Weights of a small transformer language model: no biases in attention or MLP, untied embeddings.
Each number is 500 + 50 x the weight over its row's rms, rounded and kept within 0 to 999. Layers, rows and columns count from 0. Numbers have three digits each. The size before them is the row's rms in percent of the matrix's.

# layer 4 MLP gate, 2048x768, rms 0.0234, rows 1310-1346, columns 512-639
099:514493512530445495530434415532480396465503495544430595565562445516511506475481448501495441450432510508606404491425499549488495499476535557454522515537460485437465359607463490489488530537502585489518539558544478567499344443436480497549477493516575574496560542455460439475464501441443613466462598491455541581476554492486471668428495487496584498407484543485481422478538567393511546489546
104:534569499408562519453522577471419532529481502473463532451517539480478467519579521503501518444468515514488597581482436460550520509514452488498499590588440501517494452537453451444522532392421482542463474476466445503385451479389530500463471548457517503474514480462535491436598536497528460485446501461502546401480515560451541572523441547461584447463497539491416520491465535445546488452478
097:474411597487443455574558485455446432470515592542442511489447568568418473522475593481473495457447454566472516518566504549512461532485478428535524351417525531579448476496553519461544630514507471522529547517507536524580493465503424487389526542485510525502588487431483515586451540462513498492460451532499556453355480482526526565511540551439477553462561472481470512522533526495533481477477
102:495526546499499506476446582564587528554549476504516566519512480485518526437515491488435527628458516485512462493411480517494507489509555466531570537520584505527584529560545579529522510461490541414434415510501445554432456608489520554549473392567551560503476484555450525477491418600487514472549465474487502488480528480463580545481466510613509593478575560568464480454522462525524541565418
101:474432556477509566558475435500504487590551480453460571426553474529519607510518478432553555512542501569593515572560582481603442470554558477501564490577480508551472572523476453517501415486486420450523505479461441517499461565549510616457522488479457475579528535496501545453469492463517426533348445435571362484521401572519480476476488461498531515470453536451492481459540591567357468453506
097:489464482538510466403465512554472602528509575487567553507459431486495531505469557543513421497439483396466494548494487505562465534515433506477459458494548572547556491578558534463459510469585523466464572475513489511507524372458583491512464540413455568471486452450500494565486489360518540479545533662584554519566422558497507439486416522387552583443499504414531559386551552484482489501484
097:553580581567494466540459550522535456559557484497507537573497533544545527536522504514496510542484456429441458441489510446431416382391558483498496609570545528585548546519512541531481514523578550495483386501600465434535490540545470389513379584545516556446541531443513483526540445518429468505505508496488513463519560531475506495473432494519502571465449503543521460488530561492520495524488
104:510494525568452458512514569451599464516481418447470624527496460411503481430607521539593454602571486472486519449489455518562512582519596513478513461495513569509552471521563572504477469562528492467471513557505450565629473443458588504479450460523518571458507530465479573472580532503558463512500367502492401529469525431464497601498420498454516517401378446549533508502467461549470476552481
097:504504533511455457528585501576578583534546520499486485558488468501616526489488494528501446513422488532479496488499487524477432454571471558558470511547462425572482460529516468470563525494429510470533474435531527507541514533489533433607458538519514430474554514543451419438533590514564466477513409520399458510489417540457532527498488503523532482435369511609479447539498497406576578533591
100:497526511433476558550466477553454504524430515420509393444519519481428549463488543508497508481402553483536560488481375519514526500473550505462644497577554527476518519525476522604524513477416474518470538479487489527491489488469489441518496501487491429454528494453489478537531492575473474544585507542497439522384504459534503569471491504530540481466531623541347437523526444515545446514487
099:585435471450522489504515513493511484529574571510574557475508495434518540538506479542494457518558452505469560495496526480513515524473466514452430620500550455501587539572413508507548431450496553518443423485455548493378462542533526451488466553537503549487473492495529478513544513554385600507497538462550470491473433570462489495553604481452556487474496586540404486497580499500553539475536
100:422434509516448544476495513418570590533588451397491533546514553448656648430507509551571537496455522471491372544518485447496553485519549466498480523614546562443529558582478421418421450500458434416477576557461468478369449571484570584496486461571532581577540466548495534417552546431530475450475592476523536528513487530477472541497443454531504568424435482501468513456445566413511404476601
096:483469524537476532558490484556492460567581488373521442483505554502457504431495489540604503584526330541461545523488593397500476474510580486500519503518526534556460510614524502561565437432546526457396516503469586562570620495565443511516492554485510547426433542520503529532570499507508492543462403469496451492500502529505428601489499483549506552446540520436449484493527495544498481528580
100:543446585528448534430541551554632415389477521481504543452440406501427475499467579473552408449524444535559429494507449524416451529593565512412478439539486424540508541567509505491489572466612428532450506403475499539524397530560475541508469545367473507477552473519515547418456453446406488525518483516509500465484455511445471515393545446447432451570524499575466437454518512501560445343516
099:507503568536479447493552437542470585558490507468549469602556511465493450461483469509508497430558433513513587418533497560540475429497553459583537571598497496620552462456504466533500522519466480465499545455586568533484535450528516544495508546523501534540504465560516536525503547489419492493440519508484475451497525551644440371523457590514576523459542571461478496543609589633490478484518
099:509480550441463419548479514546592612331531494485474533546533540406520549491480455584419502513483528382509523561487444513580517476566492490553385486555480457538502634540504465459426380443386536551483479542481452391525498513480603514542557539507509503429450521480508532437575446527545510428469424472453466481543520483511566571511515495513521493495561497455536497464513438446539553544503
099:529524602508536449472525542557437381514554449569457498483554435541507571464491470485499491532545495582482486518438460621466478512454533600516526463376443555494541492433473543525525569397522403454390554495508516607471527545556499451507510439566512457513620547478431528413554472458507474468570517457510519478520481603414497439409458467401383527490550526596444464548492538422459445507500
104:444523558516453548569384530503564399450493542548482516504481511505503564456560530537449521479522457553464536558524478460521532401635566558457526546493538394486566507486541457433486491482527528487513388525553489449432550449564479507548523456532490479501517482478521523457548472483526446443468463480440509459455461526533443501481498442435478448475432547569487495474536476566570518465440
103:548418524416484536576640445524637566432567550505494450586480488468613496478472528518515465543503496490581482435379467466432501531611541521572482476553568559419413486535574501390448483486529496540525445483567480492481515478459520501525556541569551570427424618479588463533452487543495597471493496457475391542517492582473481515538518438562497449489557496487507488495457574422477551484501
098:569574491490497488503460566531517535525524387458477562431514501488505471484580520570594550478513568516568448555438445518453482465544472514490493531495465449460410454464473527546545487476615452499495475485504532495508541420481533482477362515617488535463436501491471510491483444531592537480484608517564521502496448483561494476555333472502475490458443590509539616545515529448460466514589
098:584425490508547487580519554488474579475468581534506624466619448495554511499487460503478443514484450485477523500451605464609441537541616463442559473554512552530453480541457499551450455463455465461469481499504551560444453560545514591515517495487494450481587404529492545425558412502614491433458514494554481549530508500507477391440505474574499484536501475510498468547495432457493599435511
101:513535457502595521546584522576529556496480490532529635459470507542551548377472451532523495485511474471475476555413534503515479455531406525473505419587423590407550524553476437517405479412537562498457465466571549423464521495526567512420489547624520450552543604423410507438507483432462503481474496538557492554533537528388506524477431491436546442560478514395507590410482526535468492457490
098:517509561450471439446525548385583418503469548506455557557456454508514505466473529477506459608526477566575507550467542455558529527569551501517555488533590504543575431539533538499567499516549562470462507568409591481563486392454601505516423448589558415517473541514506449464586488506576562477453475451507496453601532403484480530483465507472504469511439461542510539510477549478436568501532
104:525493480520465463539568437518564476486560394466480560527483481532509485512508478552485502516519536480528564487488570443532467451516459460534530556509589588461444512583464542496558526534446544478463507407550571505527444544531500632512486496549564465437533481436453515541531666492479451490556505448518484475512491543478498543467552490411449541588489498563468505495480548523515540478463
102:475484536568501443542472626469454492520478477496437476602583497531586524440518600450528450512523449398499504575430514519438550444487588485445569474517434550502530431519542527447480477470511556426488466474443445552449441391550513515550520508454548563552598437426433537479476515363578513470440476493536473424497538524515551488463462478546566498403475461541545489502463463409593548535536
105:585527522528412495564540525508552502531375472491519522518457515490468510509536417518460483563327477468551583556530431394398485494464536516572502586547525399528486521579480508476499499443548591528492546536482532440491456494486531549459461591584447443548451613494483546498572480524480444431485367481512477460491452448467526521503469435429553505512458401624479469418470442439510558472513
096:447508541493535476442519444432573492503427482513528546489497546511508532561529469523555495467525466598478492546529537550525500449535410521564409442490577554562468554546471525559487543491487447609489492383460572462505529532519506509474443565501458551493531509471508518372534497458543447469457534538472481524515511481395429513543452477457622436398582479489514500521534484564437479591449
098:466473542490419582462488486518488468452517543417522590483477550425530476534520485500503506540505427495541540505506474533517475438482452455515542460453493508552527473502542468420487582608450623514442524570560468507511475487521544586497418469517484519442401488490561509491544524419496413475450516488569500528489402640487478483500472375501628532435473482556485409508577454529395417463422
104:638479523444529551468481509487450498436534416449595479492576456435510572480505538486508542511520501483454525475526382503475532472602549476508557561534502560471503514551506523558475536516494516504514399496519514624623514469587491419498546582540534460490493567441524477487531539423396428413489534514573505486512460419481529494472535397420631531419478538447504409451535484492603462546490
096:529477545513575504499591527614492577457529529548511469561469454474490527518494536575517578510514487481493444540499487497553473511560530470518502489432532535540444456457487529565536601472540502483558421486446458505464489514571482508494572610447448573517542519409468483529438436507512485476532382453558496507488416433497509482499483545452396520573539521460482544517517544489523352484457
101:479453496441531578546529521500579374465416593534461465526510513569542438462497556478424448504445542511559502568475517503555512471464629523478556425475487502567475460581518527485589422465512581418490549521482500515445416443447533487498444456528565394473408483410446415419460483454505483428507396599629600469464494573491490574536419576558570538483458563490543456552503459504533588477523
102:461436488447525557447491479422414488441502446552568525429500559539433461489365493406526423546499533506465557500491414417531444485474529515448523523582563526501523528545493543516511491420356516454460446488540501443438491475558515484522427478545471581511455475376530493458560392529482472396463430559583497508440511658408515512560493460532515612558472501516514440479461439446546586474522
102:507493587585503513517502512531462444439517556532502567608496542574504495466409433406560461412495473430450460513547418483522485455486436473485375482510505555496534589565603470462485481528475506552504425496472546465613478487493551532488486540469506557510451480375526466557511549454508493528398428511478488445568438530510421507477520472509557536494506506452566483472566462508510472465550
105:547484474485468492506482608472563484485575501483540493446423522445449560526512598486482498439524492494556570548463484473586434472547498430498474526434583491540445498527505518404394607498556426487494426608553572480410390510474479587555533540565580469475504532488568500425520472511485492533503501512502459506524406582513500494551521420528466530539395530619524555464426583598482588491434
098:578557511494488540506539501516488451495560548507475502514538509551493453410584530483485491552431533509485497430480603490503568500510517445495498522397524555460517502485502453508464512434548477384513518508510550493529463542508499346431579455479560488472426533542473567424564418510426451486495443566439489405539471514538430462498385535474476503481509558510479489465574542522390431451403
095:545453511536484461527524465458480516468412381493448464481533549505523460462495482436490658531529495417408479453499538488495515469531542505439415533506536435529448501517528446460549504491535619523545479536470561511488400496478498431432460474521487510329463546476572525607474498535536468542510524473426505482472506490623511633583584572463442446491453431438435535444627515526410580509431
096:536523542498510433535534563501568524543616514531608474454566584467487480463568477564423543578539507479505525514447513498461399493440591514554489532519549562458471511456459537507539536515500635471571426494527502430577551516544491589543530544570547498526514508452496507556442402533469517466520454550534538474548537408559427479578485518484443470416465509545487514531422278479466545518475
# layer 4 MLP up, 2048x768, rms 0.0224, rows 1310-1345, columns 512-639
103:453532586475468447430457470437520520488542474487532476418535499530488460538451360469563460524411490496454490499553578579486481492572417476466428584501580459509484514439479520519429481445516467484513426414532457478460419537559574537526513498427513585531536431467557477467456416541515516493444555564343423503488484455622457564532585396450509547463569554473526561528428504429413522599513
105:520446507540444493529414482432466454518475421442523511510538529485530593478505434484468495510491492490514487455507460504496441553545561381529586405465491606525506459511448521480436475451515468575528433543500434469616680533576641515437540503531385465579429470449370475494461496396489448443454527488437467526420461425514494515501481495534538534435536443500454496453446434495488456592516
099:522437497568489496468530422426511490496475449427548475543531509543442448510422522510468518450454534504495443472564503544451512413463461531450433511464413424476525501420565526498464581517521411533514511585505534505515520427519621522426541423524397463522440482499591469506441543508544537420475501523508461498489405434513518582489551683488527496510636450452547417605548550540462451441493
102:467451398616527469559420613436539455544621441508532462534584559457571504556450498592527504552566496462474442544575485553465480505454423451516472465515506482544499515565489461527589518475514588421452495355473519628512451550503533500516541484627397534489536502491442532510494441560492470513498537432509521430507536487565500582452583475448489444465514521467600503475565406445597497554565
101:508514490539502533582497500485482524447592530419621509454466481432541526545541563593534589478520585512470421517504383436453510582518538531565459431508426403559490442496480448444575449596422442552524460547567480639438475558524473468551603536542469512512444555559488515515505423534456476458567492400393535535542523582439561563539558565475486522515579468486438538512476536486498510469520
098:487489462555432562513477483514478557490488532467522577535519510561528475504533518489446555492518551506509459455506550540556515584450388559441498459529512399481520503577552475526523448483534445570538482422520524547449461482450513463502522547497544550613537443532486559440540512444500530520526528490586411551569502612501514471541499551433447523563565564589595601582510457426551373510500
100:490500519551536584563542505515486440567611485507437478499493478495556545602454469476551519528499528487423521471545531540486483455544459481416582604432554463456467508515424464489444516440509439458551557543392474411519480524517445489480507548703602558506498484543480518463569551458475498432607599477433581618489580477563527504498509545501427477496633508398525591591459555481469432503522
098:518515434475512580420561611566551533487428509594518529492562519464500505436473525493462471552550493505522510489487448478467493510508486447472554468464502554541489542533475524462484437514446455532465511506435446570589519537542499408527416504481516489464435451493536468531499502448541490639520430562557497518466500366565575583519536587461495508452555449500524397458464515594484540635474
096:459452538492519576524485536532540436459499510544460450446440489485393404487488477530452518547565469484539433539589516483497555498456525474423552532521495481490502559504503490471456469579439566486506580469577525466445562440528460574466471506567446533533562502418532518506531425420503518565489512451538530501449583530481501474528484463508538398487495483521454562508621464488465464455461
101:479466518469503542471498505484535450451563522555422550466515471434569463489543501515486449444468546535380491538528437494432476460546480489568382468458461490520483466516546521386596498492490521561476522427484620476466547492532469511520555494541490476531506573459534514481541590497462517554502493561467555469598510617440541446531470428413444474560393411509568485470532500384497445456434
100:533689476545563478495561377463537511566557543480549488547511526541536421528567520502480452452513509511450430467550551459442459493524464483474549513513584568511509485483456497550494553523429518516402506508551448468514561466437468562511474481449527542490501436459384407446421559565430434448519413437469473474405535522507538477567553422513417431489551442510570534514571405390574501515520
102:494587434515546563544529543596522494453485503546466549560495470489603460487622511566449561404498559503491520483591395553500517581564388497486438459498487403442499537568559439532503444487507476471479509519558532497491472451473518534478506526563519518467501565461467508354540518526479535513456498497479470496605538404483462489515516629520459544490489525474539444510451457521420518443475
098:531478551506566402427602506501423589547577479564560471506501464488544503456504527410542477537560469423455487468569489513441360577538512535524464494533479490515477394460495390514559467609516522510497427505471458492505465466432481438503506509487512564458485609448481569457512598591483500562546527405502496464501558500518567530462514441537467388528578477390472544474460643527462490516533
101:553504475506497556484489476436423494521625432489607617525415497579593502469607485486460468468497447524488491487519423550545488557426446422523526537432462489533509461576553525531514400522465620454450483533483523450468526532450465555521484450514399527508514519578502598591542495433533467581413539459556503490465528476605546431499431467526479508541544533545516556518445500451457566551577
099:472477501523476561501427514578552582442535552497610515514537514438538428513519404538452465488599517495424494478465502493413579469530518495467439393495530486569514498430494467395423452526536558558448451549462546436525466577459542511546475501536623522464541528480508493507577505506589462562367457405486508492453585442496507497453551547459517549446524513432460521472516613497468555502526
101:477588495547449536481496566467497432494483499478532475512496543528481538476552510480483632390375461466505459445386480558475410467445533489550461499493502425608529458594507545507554545438562547513483517514491504515506483504426399491585453385452531481481535499485569443498486471500541418424598537531565514524468498480479467490526460520508551472486391455454442525480518402485475529421443
097:486431452543414557549546453473499375446497463545419467409523492533582596520539496501546584520434593405468546559519529468547490507476502541470548499478574441535462528532493601494555512542522530447483519475537545524593500474527555538558421508486396526520567543510469557464569532456520463547585438543446581475519509500501522546430518668499488484500513561465438441470596421516452391482475
107:428480555377473527573453534401446486456442515399556481494476554439480505559514444564513442492426551574425507469456561542469461445570556517475489543459445479477467493474566361530501492539521446689523405461511432519452512479582395507466494450380563503534430485458477389596518428450437578417563524611501466576474485588560489533504489507493612449541454541521495512477496479498583519505555
103:477455481593533446463511470393522446471554426520540487450403465496444517595599437494571536451580525491474506410516581466538485488537445540440483433530568468477460556546491521557465489575491478450458449540544377434406482546596466467460484510510565511526462496497611467396484602537481474552501533541495458533499563497544454499505574492520524428562532499524444423475520580515484441483470
097:510505370431552557471500463578521516529550454496531456393472451479522517543588516471540545478557573554451447490526431529472566547585554548478506495485491492567466504445512461423518496483511407521498492437513509473443455465614510452511478497501530559494428560505521453512503609573511471497488542526559487478570506495462405460557373489601439552550508555490503642442493500505430491506548
099:466505555481368525432498432622414478568526488448469465441569487544535516511407427564471528543498496605543475552619507522548479480499527577478417458496515498568494480554486519450507569618465393522538507556473465511479428479463476481454590523509471528547529508489504480543541597483438419505608557513436538536589436558486485472546598468462492557532439413528542539585445519692459472578534
102:539500509525476458502570544501492468455520490580496463484468507506524601519565442489472453466520506583528496559541523526586530483514590485620512489537601593469503510615483525590468448468579500439465500590517455489462492447422503519551514537494498603565438445506470536592547506520441503399533532464456510544544530531509535480471420525532432531470577499520467514495471399512499493627554
099:444480524546541544467486491553512479548528451492457509487486461493534498484507494448470493472554452509477595425486539470576511532573521493488517534549548444516473562530504564558510469457493548451486456512512522510455411601506500584551521449452429579509475459496496586527492496512491470530517483588555461492475444460485541515412552488466605559491432442471539551519510488425501530553378
109:571495478496514584508530503450447391561553440446490538506402555470487434505530429447512595551515578446491398528521571522540483535551534450474605591477482442440488486587515449487471428464456567486565495496543638509433491530471457499440470383532514461450503496494470405567498614509532547529501545522503514490527437412497480535510575527521482522506406531493495606542489540576592521485547
099:562506468431549473519497529527426575445514551496531475420466478498413519521511512434489488472367539463513503540509468518498475486480396543486428462489478444467548539538529457471525522489611493546495472480550529587540562543516411371539497465474494567528397514481461449536602572562447499431542549419570494511529487556464458516514521540464495541580570475539448530484483543498553406466445
107:537520539439436539591510529524526413469454499475527523563495587490531457501507482454482505576493559534478506469537530479453491454586472512514610500353523539541453461447385513530435430468504498440476526537456547537465559586448504466430464511456502456455507509548471533394542505492481442459508498507506503471510456490541564480531428434516453559478436554519424475518460470600459491504475
095:472543459539485497437468518486530449506406536478425520466476507494511492543519618497443585393479500552449508497479464519595596535486482545559456462524600434492476543471551558438570562423496511528512481493539605521442458470454569417471538441415431541499472389561560537454419495473493437471521537558523423502499519535429531569506487491520560460471501501505450476496536505438450527510551
097:528532486528494440518579419541514559510517524485417473562452463564562582516569507488540580397486435447448568443455547502435446483519505409483539479524466491523505468435482508421420518477488408497501480495474535524503548410534477646538597458465434459412524539559490450539670450562391401575588571572499502570561487555466431547487516508552419518590530512496452559524555536488503624486541
102:499506521517469490416524450486467501550646529442527522402531526445499538502460517495532581397525576544470518471528549558416464563516488579579485500532514442542523445564576407515479390530414419592539426583539472474618460352512562522477479457482514490473420617457454524524560537554465494440482460431508477458528518495498485503472427557541523538437488448452484516519421459414570498461457
097:516579501577490579489476475392472439503589463492497465516511503458438462597577453529511491516504437478409464499532454490471582482560531552572453535469444484463493542532513472419460470472505474511473436443504486558476450421508550563541502520443553501494526478506419478484497457564518560447520529462521506455504512504464448481482545448488594519329577475459497515513515530517469549515385
098:463493530400459554538498610470524496598540488410501499472494421526604516491432525414511495576594556480496491557489524519504521419444384493483465494481474436481497522508477447556508473502479430485479458445506517496455461573518444522496508574539558461617582576498494493579534605510491540501460558484487454454460513503453458485576498489492503493506514565484466428469484487566510502512488
104:538437548468511511510497453484520435538431573558459520472512569436519530447431498506535453609532454500576469496484649500534464565455509454473522500485557586537452500573504592544520519395499480455562569496531416573645575513553474491381448448496511488424513455492432486517546610517504434615519491475455462523382541446478455446468449518429488492525571543508476568597468500471511446485463
103:460473459525539531517441515495472559465434505501471515421583488541403476442442548505462439594570529493504486547532464490421526546412494457491572444560524487498431524496560547630499426414546517461508530478532425538420408430506486506561579491498466475548526406568523547523443501472443505481464521378462420543425522438504480468512516617494480480521515542534532461565563389492511465514471
105:451531452383475496524451508458481480478413589445552520509455495462410527439533501501565400453416581491504511462536530476557419461448515491504458400535477421513474426494520472529545568468569462533504506537518472515487439417545511509551604419415508472514487555449413452449437531588498455615495465459489451505491500538494501507547556426485439507537576510657491412499567404498536555514444
098:494522408514555500552503483583504478506517420405597488572613601479494541420460502519517509456440504426416527527544411430480480524476492428502469560517501553507476488530523502496454513448490463521423461391515586520505402585509558474419426392535497493467530560429435506438413548480464504422477567498439506448532489520437427537423421466570568531458558543471442448408522434525438422452532
100:499493538533490432503524425550502528450528396404498518478624507573419527527537539581434536509469451535443504437527494417506412589607486401434518580515486533491500510560505516515475542463511472468564499564566461537537528458546452496456470443472468486538521412547479455609517497555567431574485561477498463596461501512579576565490569607554479556568424525494463479548520538383462468497501
# layer 4 MLP down (transposed), 2048x768, rms 0.0217, rows 1310-1345, columns 512-639
106:500583524548541478548495506535447506478533470550560481493545502459489547549594583544538541478520535545468556422503423494455551424526507483408420515484539601493556494585524476532538418552470476619618612368526539589490482411493501494442502494553456489497584539437545567481397550535513411533516560514492417495520416391539500503515449496493500497475523437476430452480455526504583478528516
107:546493446487539484423480547432518407505533492484506460463463591413481533565462407504448437476423482448534436611481547495526435451449479406533458546469515501635405465636458428529521504493482504542548542537448554497484488478548492493555507483506483590551478544541504518473602417512465517552485345431586459508499493482476465501491479515482523472432516445578470449464426460456530529540471
101:575460555434521475560503550510484448516477448566499518502530482482444444446404499487545530562548463495537548460527504428512548437413454666429419512482550514535488517488529535517462523539488488471517445568488447560462490486483534421485490581481539507499438529601492500594444523398444483442486621453588513534519490530542409489476603550533544501518596541427482541481491558560488523570513
103:555491605527412501438500432555465420506495479466494542440542529496433543521544519525527499501468426523482444583489508568482471521473524608422449390401570414487533483574506487520495344486503494612504538482449489529541518489462532398490461446550534430496493460506520402481488516520482569533575459443551563458557393426465594540419548467507410460414502464422458504549456468558509475457410
102:591587438530544492540440515559510507552423543460530418454501420517500553469550525522472548523540612497551523441492574474388510522546595412389479572476528496573536550468514482429464443528473424441472525494515439399536582554475577472476512629515456512423529451476554571519482532517503546543480459558501442523492509509551505418417477441626555530442368513440454602530463523496497597435506
100:464532492504417557478471467535515540454398538527511547490574417511446587517502440645504559551544446500371461513563527533571536609561437480541482432482481538544529527482466457437499535385419435517550411485467475583530400492506533522449504425483475539435581437534452583470436516447492532417466459548385514428539494482509483511480491398414486507439559547515551512555495564562552434610554
101:412507596570464466511491428572551503477500438450411495581384521430526477566441439418428527457547528560506536488538631502457521476474608500502543426505497516455561450528499616497478504557570503522537465486407450479605535433395553586483584477455506504646434484376495441515475521664499567469440434582389569589511479494499461507471446543419540478494601520496569474488488413389587537558585
101:511475447506567543579601497445521500535510480497594422480452554526475559459479517461438468479520537477469543492549410445497481480473511507482460554517439447555512464443435506526485448499471522535580494520502430438421537506566494524522503408495483471427525461481491490461539427489555600558548516584504552491508493449472527513533571529591584487497545553511424427528509477485504418471401
099:479500395492547469537424584414449528475551445508543519574485468527466507481497504512510489404585383505531521506379578455449540428399483464470524523534503487465471540492443515463525480559461483481464443611517580514463527503435462498510518458507426395536458461468444552520481442495559450478523476455447597589454522517470493416506527579493540543547528437460498547621602529506553490445530
102:613533542493445490557538545535435488541465458513486428539503616471460379513614558425516521517465403472563492458544473554462485512561524546466489468537478493499470448638537541454502533528545492490485617469575548525588481430503478416555526449492507509506505506442548483502417377567502507457533546520444497553423523471596411516465435505548518502473510428644408408482546543519493377508502
102:542505515437491466583447482541572457455529549504449394440513558472488484443463508521538499467576458462485531508464501563481542553478541493469542451477473570458478506513556440495537434477478468493582487564478460425538436514448420543431470484472492415560501577554480426441495462487481522496497548481449553431482524496454468530576554476457559536555587466521522523416539485450467479437486
101:457579536469442570548474469508516453543477486423422596434470463556456464552529495479458532517550401555521494486444540441543439549527547432519454404477523469515466601476515515433558566525589488527554526439592538467512537407546464534368402506585522542448560449460549440497529457502486581476550366492563522553411501452415525497538490524527457477559488526544441592517526458423470493475481
099:569471443429581458463508540532557435451421548523508522535499554409481505547496460559551512479468595514565563489479529383532435452524426584412587526598470509588525517554454477449527569552539465423463520445437560445513422499533508575495462462535502488576459468568569520474523519535559567558617478559440560569501504494541463458447422419557542525484471549465503502489492572447496505511603
102:446456575505522475545435494487456413448602445483596564535534538529508495419447491510451442548469492413505519507524503560549485583459469540401548564435504489430460480534458605544394524530478560452478527573565529422537567514486484456448484443541471516536371475581543491500545504494532503533440552468426496495435616479487511538547410461444534530577597519533514512553475642468562402452411
100:430521481555491506537407551470459445560522550552504452521536404495499502457506502524547509499517483562494428598545506537575411480484511497477511560503510532464528542423466546505504408447469503395540505509429470497420399506521570540602489516525492437491394505598513471364568403520571413440558524596588548472552526393422477491484590547522454529435459546464594520594546448515560554529467
104:473516536520453454524560439460445498514469457541522481440449434464553480515501478569500566476451561633415515506480590505526511464459495444510532420597503550495550545571440500619446517491454455433565526528453501557523475461486526481562505441484451428448577496575482487522487463562500482428511388502455542541487366501497550561490461535449607538569610496457459493450476471552524548518428
100:554535581523466556488565485536484539518559472462360516490473440572527557486461497415534402496484514475418478490475482497479393569513523506453539490480590398461504525467504432467454425485534547492472529515473561527430481399528553581622537502492478412514430425512550480508506436476503421573541445473537538432485459464570511496537553516532463448636553557557520458553494439499455511446522
105:489525515452384570472408339485527486502464452474534488465498478468521475518532503495579553500479487449523539527513526505471577498511545531496507525516446495540503425448501504488457440506475551484506492474441456528501466427506454551567396439558651492520491577502534579553434483461477501550508388398432461515521542566607585535532493421617555563406409462505475556473386562579470420577428
105:526590584558471471623537555547496512470516467430515480435511478516505591565486498514535515467517471517430489541461529535476487524506451537439510432442568553513490648451506506571487478542480540422540546457462488450503541459510461486481449525507460448464500468480463524497483515481433471482567520456475505519496465532479480516409449499455505485554516529548509529585532439528463475527534
095:464479486467492511505549493489460514648509463494503519550425467502513527569541440539470495558408498475479426452477449610503517520543584383539470453450553477477546521537467504413544482455511455545510499533488510519497513448594448469495368612467429475575491512363514600520449552391440546532512521383463539452586545539502506468507554433500563455470550491506486563556450470517499708539559
096:421532552568359611541522462479533504509532449472599353562477605506479538484474513489470595489545502431515537454456440558391541462495542442480550452432497514490496476551517524453540448512515434528488487419543526519523544428484531504475516562466504516542504559527462530631431455534472530516456536488534523512545469551482479491546566405532513568447390426518413506482498501499485364466500
105:405516419457488412519522554561583551557529557511589543428440545522434575484467553511550478481446514514567418413537526514430508621472520442386432460544455505563478490467492516470515467407486466495507529588489450457523439534545481471409513574534472437576575444476542541469532416524460506444478469397536544472480480617432512407378516469487529482563451462382484515574431465485443418419458
099:540442504402437434549496468438467621452431501506499460469502446463414381514549590475486507406547491550530460429536588414593420479510508495453527441459433450424590452466589466392582488486442524563546533560555480535531424487488424539543495531472454476588534497522496499544405556462468461537610439566553410588542509522439534533460469524630593497546564590508570458610483591440537456451404
105:434513560458569514515434491592539463425470545431453592503461562483503486537500604482494608522581540511458556541510545498521446494541563521437482487531529464499576477513507478450560519520535482430461566350532506506453492487517541459434447435508475508493557499522532416495518503551522475443508501488480403518482523508458477503482464508560428476567339516603472510529474520578520490412568
099:446497473434507481430562424576579566438486586432449474470517507515500483557492485451492553487419370507473567515495465490444429481414484365523469551555485506504491513583556409513472491402553462518432524616464517541491421396479481457518542456552586546510455491442565490420490525535565555358486495494454485498535421508491521507566451489529547620450581513447503494433580545510511493482530
105:403501557421571554448536542515540452487522555516496491471444550555542489581428449588538543452505593617519542536525511537503453527527583516488416574414475529511451417506431439507505554528506439463447510463450544588577551546583520506504458448571500433518564521550494566456555535567490490505433524524502453552546483560536447468549478537397525510463535489414429571455466561450394508489613
094:561529503474574421482527562586488425577407501509510475492513457500574489488459555533527465446449464520478560504467504541476503519560416436521436482528569525530409481476508488471490363455471530508466491474441453499512420528508500516509540492535509504447561489523539516554492474470440520536519512487441440582523600444461494547536572493477515546549514496535537470507495486534462550563442
101:413430569520495453523509493522539508398471461555501499438570528517516518534467584551496478500460472409489527483468482476543487468451504554475534469526575506495402472575470378518555585520533520473494413494505499491439519527460540521499439662495553537562528502466628425539590434484511566462440488462494527430384529504487460499532532422422572526539415465472533370475548513500584476458568
101:543494532490416451472427465519564483447513385540479411415515488490553394537609419530509503407462529519533468452475482515543439610477599542494393498632592536540483459533393439509578456566455391508534531494496524527594475491515515493446486606469551566492530588519543558513544544497518586492438496478478590539411475430534485440488535473473559545425581519480453548474527492465503495539537
097:471600496503506581559563440444553519556575519502516442574474526425564505551454475538566477481542383443415602603595465438477524435471486502531448554509487473541562491576510398519541433463541494491527428531488609535564508525461516554495497525514515548456510566473496551573451451485481459506503509473419542495488422497487406500564464488464416504478451459581577538466512469484483478453453
101:476518435567481528512461467535510516424591525504434494527438495380471527420537475497489446616479456445469524415485411533564459480417507544552516528485490472422508427566441473454562418440478429488551517532472517479501515520459429483472482567423508538547433454493482591541532535495400470441451479407487538538530524481489438445485437527432521504587499490397447529471522545530512529455512
102:483487514531419499629528466562524561629456537460449564535522533496504425501501361566491420493531468494481460475518611519470458477483513516498446498379492537505487451538553506517509547478564455578495562470485518449432619529584471549505532521496520458405443436537600444434583483458408507528618534493441537500457503457596439423422460599448538399460541498494393450612539542461395512466476
104:387610508420493497523488574373447514485538478565486573510481498467471445494491545514555482491551464524489459511443505518408430442545435461497529406458485481467384475582517516447490551475521514470478467509460513584469468499536522534406522390513446540557487478556450576499437503452568380591452585535531477496523483441454386474495503551466499500542510478478538568468525481491474488533439
107:422540480439526464533439481535548487485548535394527395544576584429449551544499418424533428427444431449464423545512446507492498460452472492637451425516531486505538539546517377353445472450591499557518482500476451457547495566450532500468417462487421532476394553678494543428428394509563532492478601481477477556489499498490492427485512484458471488558583558544456404450453402483471537506565
097:522518488453389468507434429533462517558441507561579462482478426639549544525508495545467524475494457471456445407499391535542540443485465468618477452557489418468550565456626453482550417572503518475453500547582512499504461495553565409486434494413438490444518544555509503524483526495555478566475438515458553447582497455428525515466494542494491459541411379484476472452583542508383443475466
097:542518525581537436541485592491522556477481449507556522467444498405457483555558563554536512512447380476544568481502474498549509479433454416463501488477631468483415448454445479447463412549419428547480591470495465574443540446559486438530571514484478551526507563534496481439467468442434451448470614458471536483421363500556495508522473485447499528522571513503528513479512526584464489446521